Part of a small language model's weights: LayerNorm before each block, 5590 steps.
Each number is 128 + 24 x the weight over its row's rms, rounded and kept within 0 to 255. Layers, rows and columns count from 0. The size above them is the row's rms in percent of the matrix's.

# layer 21 attention query, 256x320, rms 0.0471, rows 115-124, columns 160-319
size [117  96 104  95  98 106 106 120  94  93]
[[116 144 126 144 159 170 146 141  88 173 107 124 148 185 149 160  68  87 142 119 159 156  81 117  99 132 138 152 130 142 138 102 127 159 133 106 130 153 135 167 138 160 149 133 133 112 141  88 109 141 142 154 152 121 100 106 140 159 178 142 136 115 114 124 146 120 146 130 182 180 134 150 141 130 122 142 115 132 127 155 163 142 129 149 136 132 153 176 110 118 157 128 105 146 143  85 107 139 137 110 122 103 129 168 160 114 176 103 109  77 120 128 153 142  88 124 106 106  99 138 121 119 141 103 123 136 137 132 129 109  74 142 169 124 116 134 122 139 118  95  92  97 114 132 137 132 147 113 125  92 124 158 143 155 138 137 127 136 109 110]
 [163 117 134 133 148  76 105 139 120 118 161 146 116 110 170 197 119 137 140  90 142 109  98 122 124 143 110 137  83 125  94 135 123 125 152 165 144 161 125 140 135 143 108 134 149 117 125 136  92 153 156 160 149 147 100 105 165 111 166 116 130 109 124  96 147 147 127 117 177 143 132 119 155 180 145 139 136 141 156  90 147  93  87 160 126 114 128 104 113  90  80 147  79 148 130 124 113 140 139 190 145 119 174 110 171 153 132 164 131 123 149 135  90 157  97 125 126 113 149 132  93 129 108 141  93 138  85 119 135 108 138 132 165 158 139 161 127 145 122 111 121 131  92 137 115 134 114 128 139 149 122 142 140 169 146 134 127 120  99 117]
 [146 115 137 140 164 118 130 133 131 105 123 144 149  96 117 136 115 136 137 156 118  75 123 156 160 138 168 166 126 110 157 127 145  94  95  95 143 190 133 100 110 101 125 174 119 145 129 134  76 103 129 149  89 140 117 132 163 148  98  77 115  80 113 144 142 148 144 154 205 144 143 170 132  94 145  85 130 140 128 140 139 161 145 139 138 133 145 156 146 108 102  85 131 115 119 104 152 117  89 113 101 156 135 129 127 139 160 142  68 182 118 181 113 129 111 122 124 129 155 157  97 138 137 119 113  97  88 112 133 142 106 161 115 140 120 159 130 158 148 113 158 139 131 139 101 131 148 161 141  96 144 100 152 120 135 105 128 130 105 146]
 [137 102 104 136 131  88 150  94 118 127 144 128  98 134 133 161 153 115 185 150  84 116 123 118 123 154 116 144  63 161 118 146 115 127  82 120 132  88 191 148 165 152  74 112 146  84 156 151 142 126 136 143 131  89 100 163 134 153 101 122 143 156 130 130 137 103 145  94 178 160  96 156  88 153 137 122 116 105  77 147  72 124 106 177 118 159 150 108 150 101 167 127  92  97 110 119 121 163 167 164 125  91  96 171 118 119 105 109  92 125 131 102 105 124 136  99 119 127 151 133 127 123  98 154 109 135  66 130 136 128  78 119  98 154 105 144 155 184 144 147 161 166 125 165 123 157 117 108 126 129 147 140 149 139 156 135 124 100 156 115]
 [102 145 157 109 147 159 104 117 110  87 130 162 118 108  92 151 121 134  80 128 144 106 119 107  82  99 103 124  96 111 165  89 132 136 109 147 118 133 116  90 120 103 129 158  91 183 123  78 103 125 133 108 111 121  78 138 128 110 104 145 112 126 145 150 141 168 102 151 125 101 137 122 154 113 128  78 131 108 179 135 124 141 144 101 108 174 135 135 119 108  92 123 151 145 166 144 138 159 123 139 119 139  95  83 119 125  83 158 115 156 152 135 138 115 154 105 156 143 122 136 154 155 155 116 146  84 128 140 141  94 162 177 111  86  76 152 116 165 187 108 106 112 145 168 115 118 121 174 111 155  81 132  90 107 133  75 180 108 159 130]
 [159 110  83 148 114 123 129 182 152 133 114  76 111 154 151 117  97 133 110 127 124  74 145 119 131 108 105  90 184  97 107 106 123 144 136 104 118 155 119 150 118 132 158  85 116 145 144 137 124 157 137 131 118 114 125 115 108 172 131 164 115 139 172 163 135 149 144 124 112 168 118 161 150 102 124 129  98 120 134 154 113 144 144 162 128 119 102 137 148 156 150 170 160 156 133 102  82 161 151 182 117  87 112 159 111 124 117 129 150  92 147 117 106 128 139 133  97  92 114 101 119 105 132 136 162 141 143  91 132 128 119 136 134 172 138 172 106 147  88 124 139 117 141 147 121 102  98  96 117 129 120 184 147 138 109 149 109 144 118 105]
 [152 143 163  63 109 148 125 115 139 135 114 135 129 140 116 115 122  90 132 142 114 142 115 128 135 160 113  94 113 159 119 121 146 114 160  53 175  86 155 121  94  58 131 129 127  94 130 110 109 134 126  98 162 129 106 124 130 126  76 126 155 169 138 107 109 171 133 142  90  78 103 161 128 101 151 143 149 124 105 159  96 129 153 156 137 156  98  99 160 122 149 152 130 139 146 158 152 137 120 189 140 131 149 143 127 144  90 120 124 145  90 136 172 127 153 103 107 117 100 143 142 152 151 109 161 122 100 130 130 138 132 159 102 155 133  99 168 127 127 117 145 140 160 170 133 120 121 139 137 133 122 139 145 122 111 144  88  90 109 120]
 [ 96 141 127 165 145 105 143 152 111  91 130 137 128 109 158 139 124 126 136 139 128 130 141 142 139 152 140 132 128 137 136 156 129 117  70 135 145 144  88  86 157  61 147 155 153 124 141 181 119 146 126 135 140 137 104 163 146 163 165 138 161 108 117  90 101 115 129 187 112 116 119 146  96 121 119 134 119 173  92 152 116  97 133 112 125  89 115 113  83 129 128 143 127 121 105  98  88 191 131 124 129 126 144 129 154 123 130 116 160 119  97 137 134 103 143 143 161 136 145 121 134 129  69 132 119  99  84  71 114 101 130 158 104 110 161  96 129  83 139 129 158 105 138 120 147 143 122 100 143 134 129 105  95 127 121 112 116 124 124 152]
 [104 143  91 114 136 124  73 131 122 165 126 118 120 155 177 125 137 112 139 159  94 143 117  95 130 121 127 109 125 127 128  93 125 122 139 127 144 141 128 136 155 143 134 150 150  95 116 116 175 131 141  95 179 126 130 126 129 115 130 107 104 165 148  98 123 111 115  99 101  85  98 132 146 189 141 123 153 109 162 107 146 115  93 137 132 103 107 180 116 144 174 142  96 113 150 146 112 113 159 139 169 148 159 105 125  95 118 110 141  83 155  90  88 149 125 104  87 128 123 128 164 107 127 133 105 174 163 160 163 123 138  99 158 136 145 126 145 150  94 175 158 158 124 129 128 104 111 139 142 154 123 144 169 133 113 125 166 134 119 125]
 [116 144 110 171 132 125 120 111 117 141 142 108 133 130 102 121 126 170  87  85 186 166 135 101 143 152 130 113 139 131 104 135 124 134 126 122 132 137 123 140 137 129  97 125  99 155 134 115 135 112  81  89 143 130 135 108 137 132 130 118 113 105 122 136 120  92 104 130 117 103 109 106 124 149 161 107 108 162 121 110 165 156  95 121 147 101 160  93 123  98 136 150  77 146 160 108 153 150 155 131 175  99 180 135  76  81 160 140 124 108 137 120 137 113 160  99 117 120 127 144 131 146 162 150 145 139 153 124 121 129 148 104 124 115 121 109 180  98  96 153 150 141 130 125 138 140 152 122 133 139 106 123 125  99 110 105 156 142 115 132]]
# layer 21 attention key, 256x320, rms 0.0461, rows 115-124, columns 160-319
size [115  97 102  89  97 109 106 116  93  94]
[[131 107 110  75 125 135 141 152  99 133 132 149 108 145 137 137 132 149 150 153 130 151 112 178 137 127 121 121  79 150 112 152 144 110  95 145  98 140 136 130 144 119 162 143 151 111 124  83 147 113 156 152 139 147 111 100 124 133 116  89 101 116 118 111 175 146 128 144 117 179 136  99 107 116 131 140  93 153 141  93 136 190 109 122 121 147 126 138 142 139 121 129  84 116 152  74 125 161 124 152 107 153  81 151 163 124 151 116 108 109 187 147 127 134 133  87 123 115 129 123 132 112  81  69 130 103 132 147 149 135 108 139 137 101 146 124 139 157 114 114 102 134 134 171 117 109 133 144 122 101 141 104 133 145  93 123 156 101 103 109]
 [149  81 145 102 153 146  98 124 133 145 134 142  95  85 145 151 158 141 143 111 123  84 135 133  96 123 100 135 107 109 123 121  97 127 123 159 111 165 121  69 121 111 109 124 118 108 125  94  88 148 136 130 166 157 139 146 125  64 146 111 114 168 122 112 119 130 103 145 190 158  99 132 162 148 183 136 144 136 136 145 158 120 106 111 130 127 135 127 157 142 108 151 105 107 155 113 108 135 109 154  87 123 108 139  99 137 152 162 123 104 139 115 134 117 121 154 123 113 124 103 138 154 157 134  95 155 126 151 136 139 155 123 140 110 103 106  99 121 117  80 149 102 101 125 107 100 141 111 135 153 114 139 128 113 161 162 166 107 106 127]
 [113 118 157  74 148 111 138  97 120 152 139 141 137 105 123 170 129 132 107 152 131 121 121 150 122 127 126 129 135 135 113 133 119  94 136 104 148 143 125 102 141 132 142 124  85 146 115 138 148 138 105 117 173 125 182 120 153 110 136 106 104 117 131 149  91 142 161 116 113  95  93 138 123 120  89 102 127 120 169 108 104 125 118 121 116 149 135 160 104 135 128 130 136 112 128 113  91 150  90  64 153 133 120 131 108 126 154 127 126 165 115 173 125 123 155 119 133 143 141 157  93 141 120 104 116 115 158  99 144 109 146 183 106 120 132 138 113  88 138 184 175 116 141 135 149 115 109 140 110 130  86 112 139  97 123 126 137 141 101 118]
 [220 123 115 151 110 117 140  89 151 122 111 146 118 101  95 118 137 115 132 114  86 152 117 110 133 117 110 132 101 170 104 154 125 125 129 177 112 180 155 140  86 138  94 124 116 131 156 159 129 137 128 144 149 129 155 161 175 127 131 128  89 133  96 184 123 121 109 134 172 146 120  97  94  98 170 101 138 138 105 124 125 124 110 128 114 124 154 110 161 116 153 165 104 173 145 161 152 126 145 149 120 139 129 201 117 125 102 138 105 122 131 127 148 109 142 117 107 112 142 108  82 119 138 134 137 112  72 117  87 129 137 152 116  99 153 170 157 123 149  96 128 119 123 114 136 140 136 145 137 174 122 123 114 160  97 104  86 159 158 120]
 [102  90 127 131 155 102 166 144 133 118 146 117 175 142 128 156 173 136 115 137 134  79 154 119 118  99 111 119 137 129 156 104 103 148 157 131 131 112 111 118 158 137 120 126  90 115 165 153 162 108 118  90 130 153  95 129 108 117 151 113 165 131 139 103 125 119 140 126  92  60  80 147 142 133 147 108 100  99 123  86 142 107 146 132 118 158  60 128  96 110 107 159 144 132 141 129 109 167 153 110  99 133 147 104 115 132 146 132 128 108 148 104 117 134 104 108 166 145 132  97 190 147 128 151 190 133 168 132 146 126 156 151 179 123 150 115 127 101 115 176 139 102 100 140 122 111 159 136 111 129 104 154 130 121 139 177 165 124 151 108]
 [157  87 147 134  92 146  93 154  96 138  90 152 156 155 140 135  50 124 121 103 141 124 101 141 125 142 127  82 108 128 120 156  95 135 111 138 109 101 141 127 159 175 114 120 148 144 135 145 125 129 157 145  90 100  51 129 113 170 117 124  99 120 110 152 155 109 144 122 161 177 118 118 136 127 180 133 143 119  92 158  99 127 106 130 159 125 145 147 156 114 134 134 128 124 103  94 107 108 122 172 157 104 159 152 130 123  99 182 155  69 131  65 162 148 172 122  90 125 145  97  88 139 117 155 132 134 141  97 127 106 133 108 127 136 112 161 141 116 126 160 115 136 136 127 105 106 125 153 143 170 129 123 119 159 149 137 105 122  96 147]
 [120 122 127 140  99 111  74 116 129 141 102 113 119 162 113 114 130 115 142  97  96 137 165 122 177 127 128 155 178 118 136 136  85 154 134 106 136 126 124  88 108  71  89 105 123 141 113 174 143 141 152 142 115 133 122 128 137 133 119 125 135  82 145 134  83 161 143 128 163  81 150 152 119 136 114 134 158 148 136 130 153 145 131 128 113 137 128  98 136 128 102 145 126 136 152 153 133  86 114 164 110  77 153 136 173 135  94 111 112 135 102 141 119 162 124 116 112 124  87 122  70 130 155 110 151 168 103 124 132 139 151 124 118 142 108 111 182  85 155 134  99 108 130 136 132  84  93 173 117 148 148 156 121  95 120 140 124 139  83 151]
 [114 128 123 156 111 154 138 129 125  81 128 123 110  90 156 114 143 133 103 138 101 141 140 115 131 169 142 166 116 117 145  98 141 139 107 155 178 118 111 104 150  95 129 117 121 114 151 135 114  91 162 158 122 134 180 168 158 101 171 117 138 195  88 132 108 152 131 168 166 126 100 134 146 136 108 122 117 102 117 112 104 113  95 129  99  80 120 115 167 134 104 135 133 126 137 145 120 123 144 135 141 133  97 100 115 129 100 126 138 131 106 142 146 133 102 145 158 137 110 151 171 129 139 139  75  91  74 124 138 118 126 129 117 114 105 164 127 141 133 115 134 124  93 148 157 107 158 143 142 113 140 104 131 125 133 127 106  80 133 127]
 [110 146 123 122 106 119 101 144 106 132 131 150 112 114 136 102  91 124  76 139 169  98 118 146 136 100 152 180 129 114 114 157 109 156 151 142  90 131 104 136 117  78 130 142 168  93 114 128  94 134 160 168 136 125 113 141 126 147 105 148 116 130 129 144 160 127 112 145 146 129 151 138 102 161 158 132 146 114 143 168 156 160 149 116 159 125 134 125 121  93 121 154 108 113 157 154 138  84 110 159  90 102 117 111 171 136 147 124  84 132 109 123 148 153 123 168  89 145 133 128 110 155 146 118 123 130 149 117  77 121 171  91 127 134 136 126  93 135 123 117 145 129 134 146 144  96 123 119 136 142 125 109 116 122 110 142 135 122 159 113]
 [ 91 150 128 109 132 115 132 142  98 144 135 145  89 161 149  97 121 149 115 115 155 190 133 112 162 117 165 125 142 118  93 100 106 156 133 162 106 149 100 121 132 136 155 160 133 110 144 115 130  74  94 125 169  78 151 111 144 134 141 172 113 122 134 112 153 134 117 132 102  84 196 134 138  94 142 158 145 121 158 129 141 115 109  87 121 110 145 130 171  99  89  94 158 124 114 162 130 104  89 128 121 100 112 128 134 144 126 161  81 139 132 146 179 147 121 169 101 134  72 158 121 141 152 128 131 127 128 117 112 120 118  99  82 104 149 115 142 153 128 120 175 143 150  96 146 154 140  90 131 124 153 122 150 122 130 130  88 133 135 144]]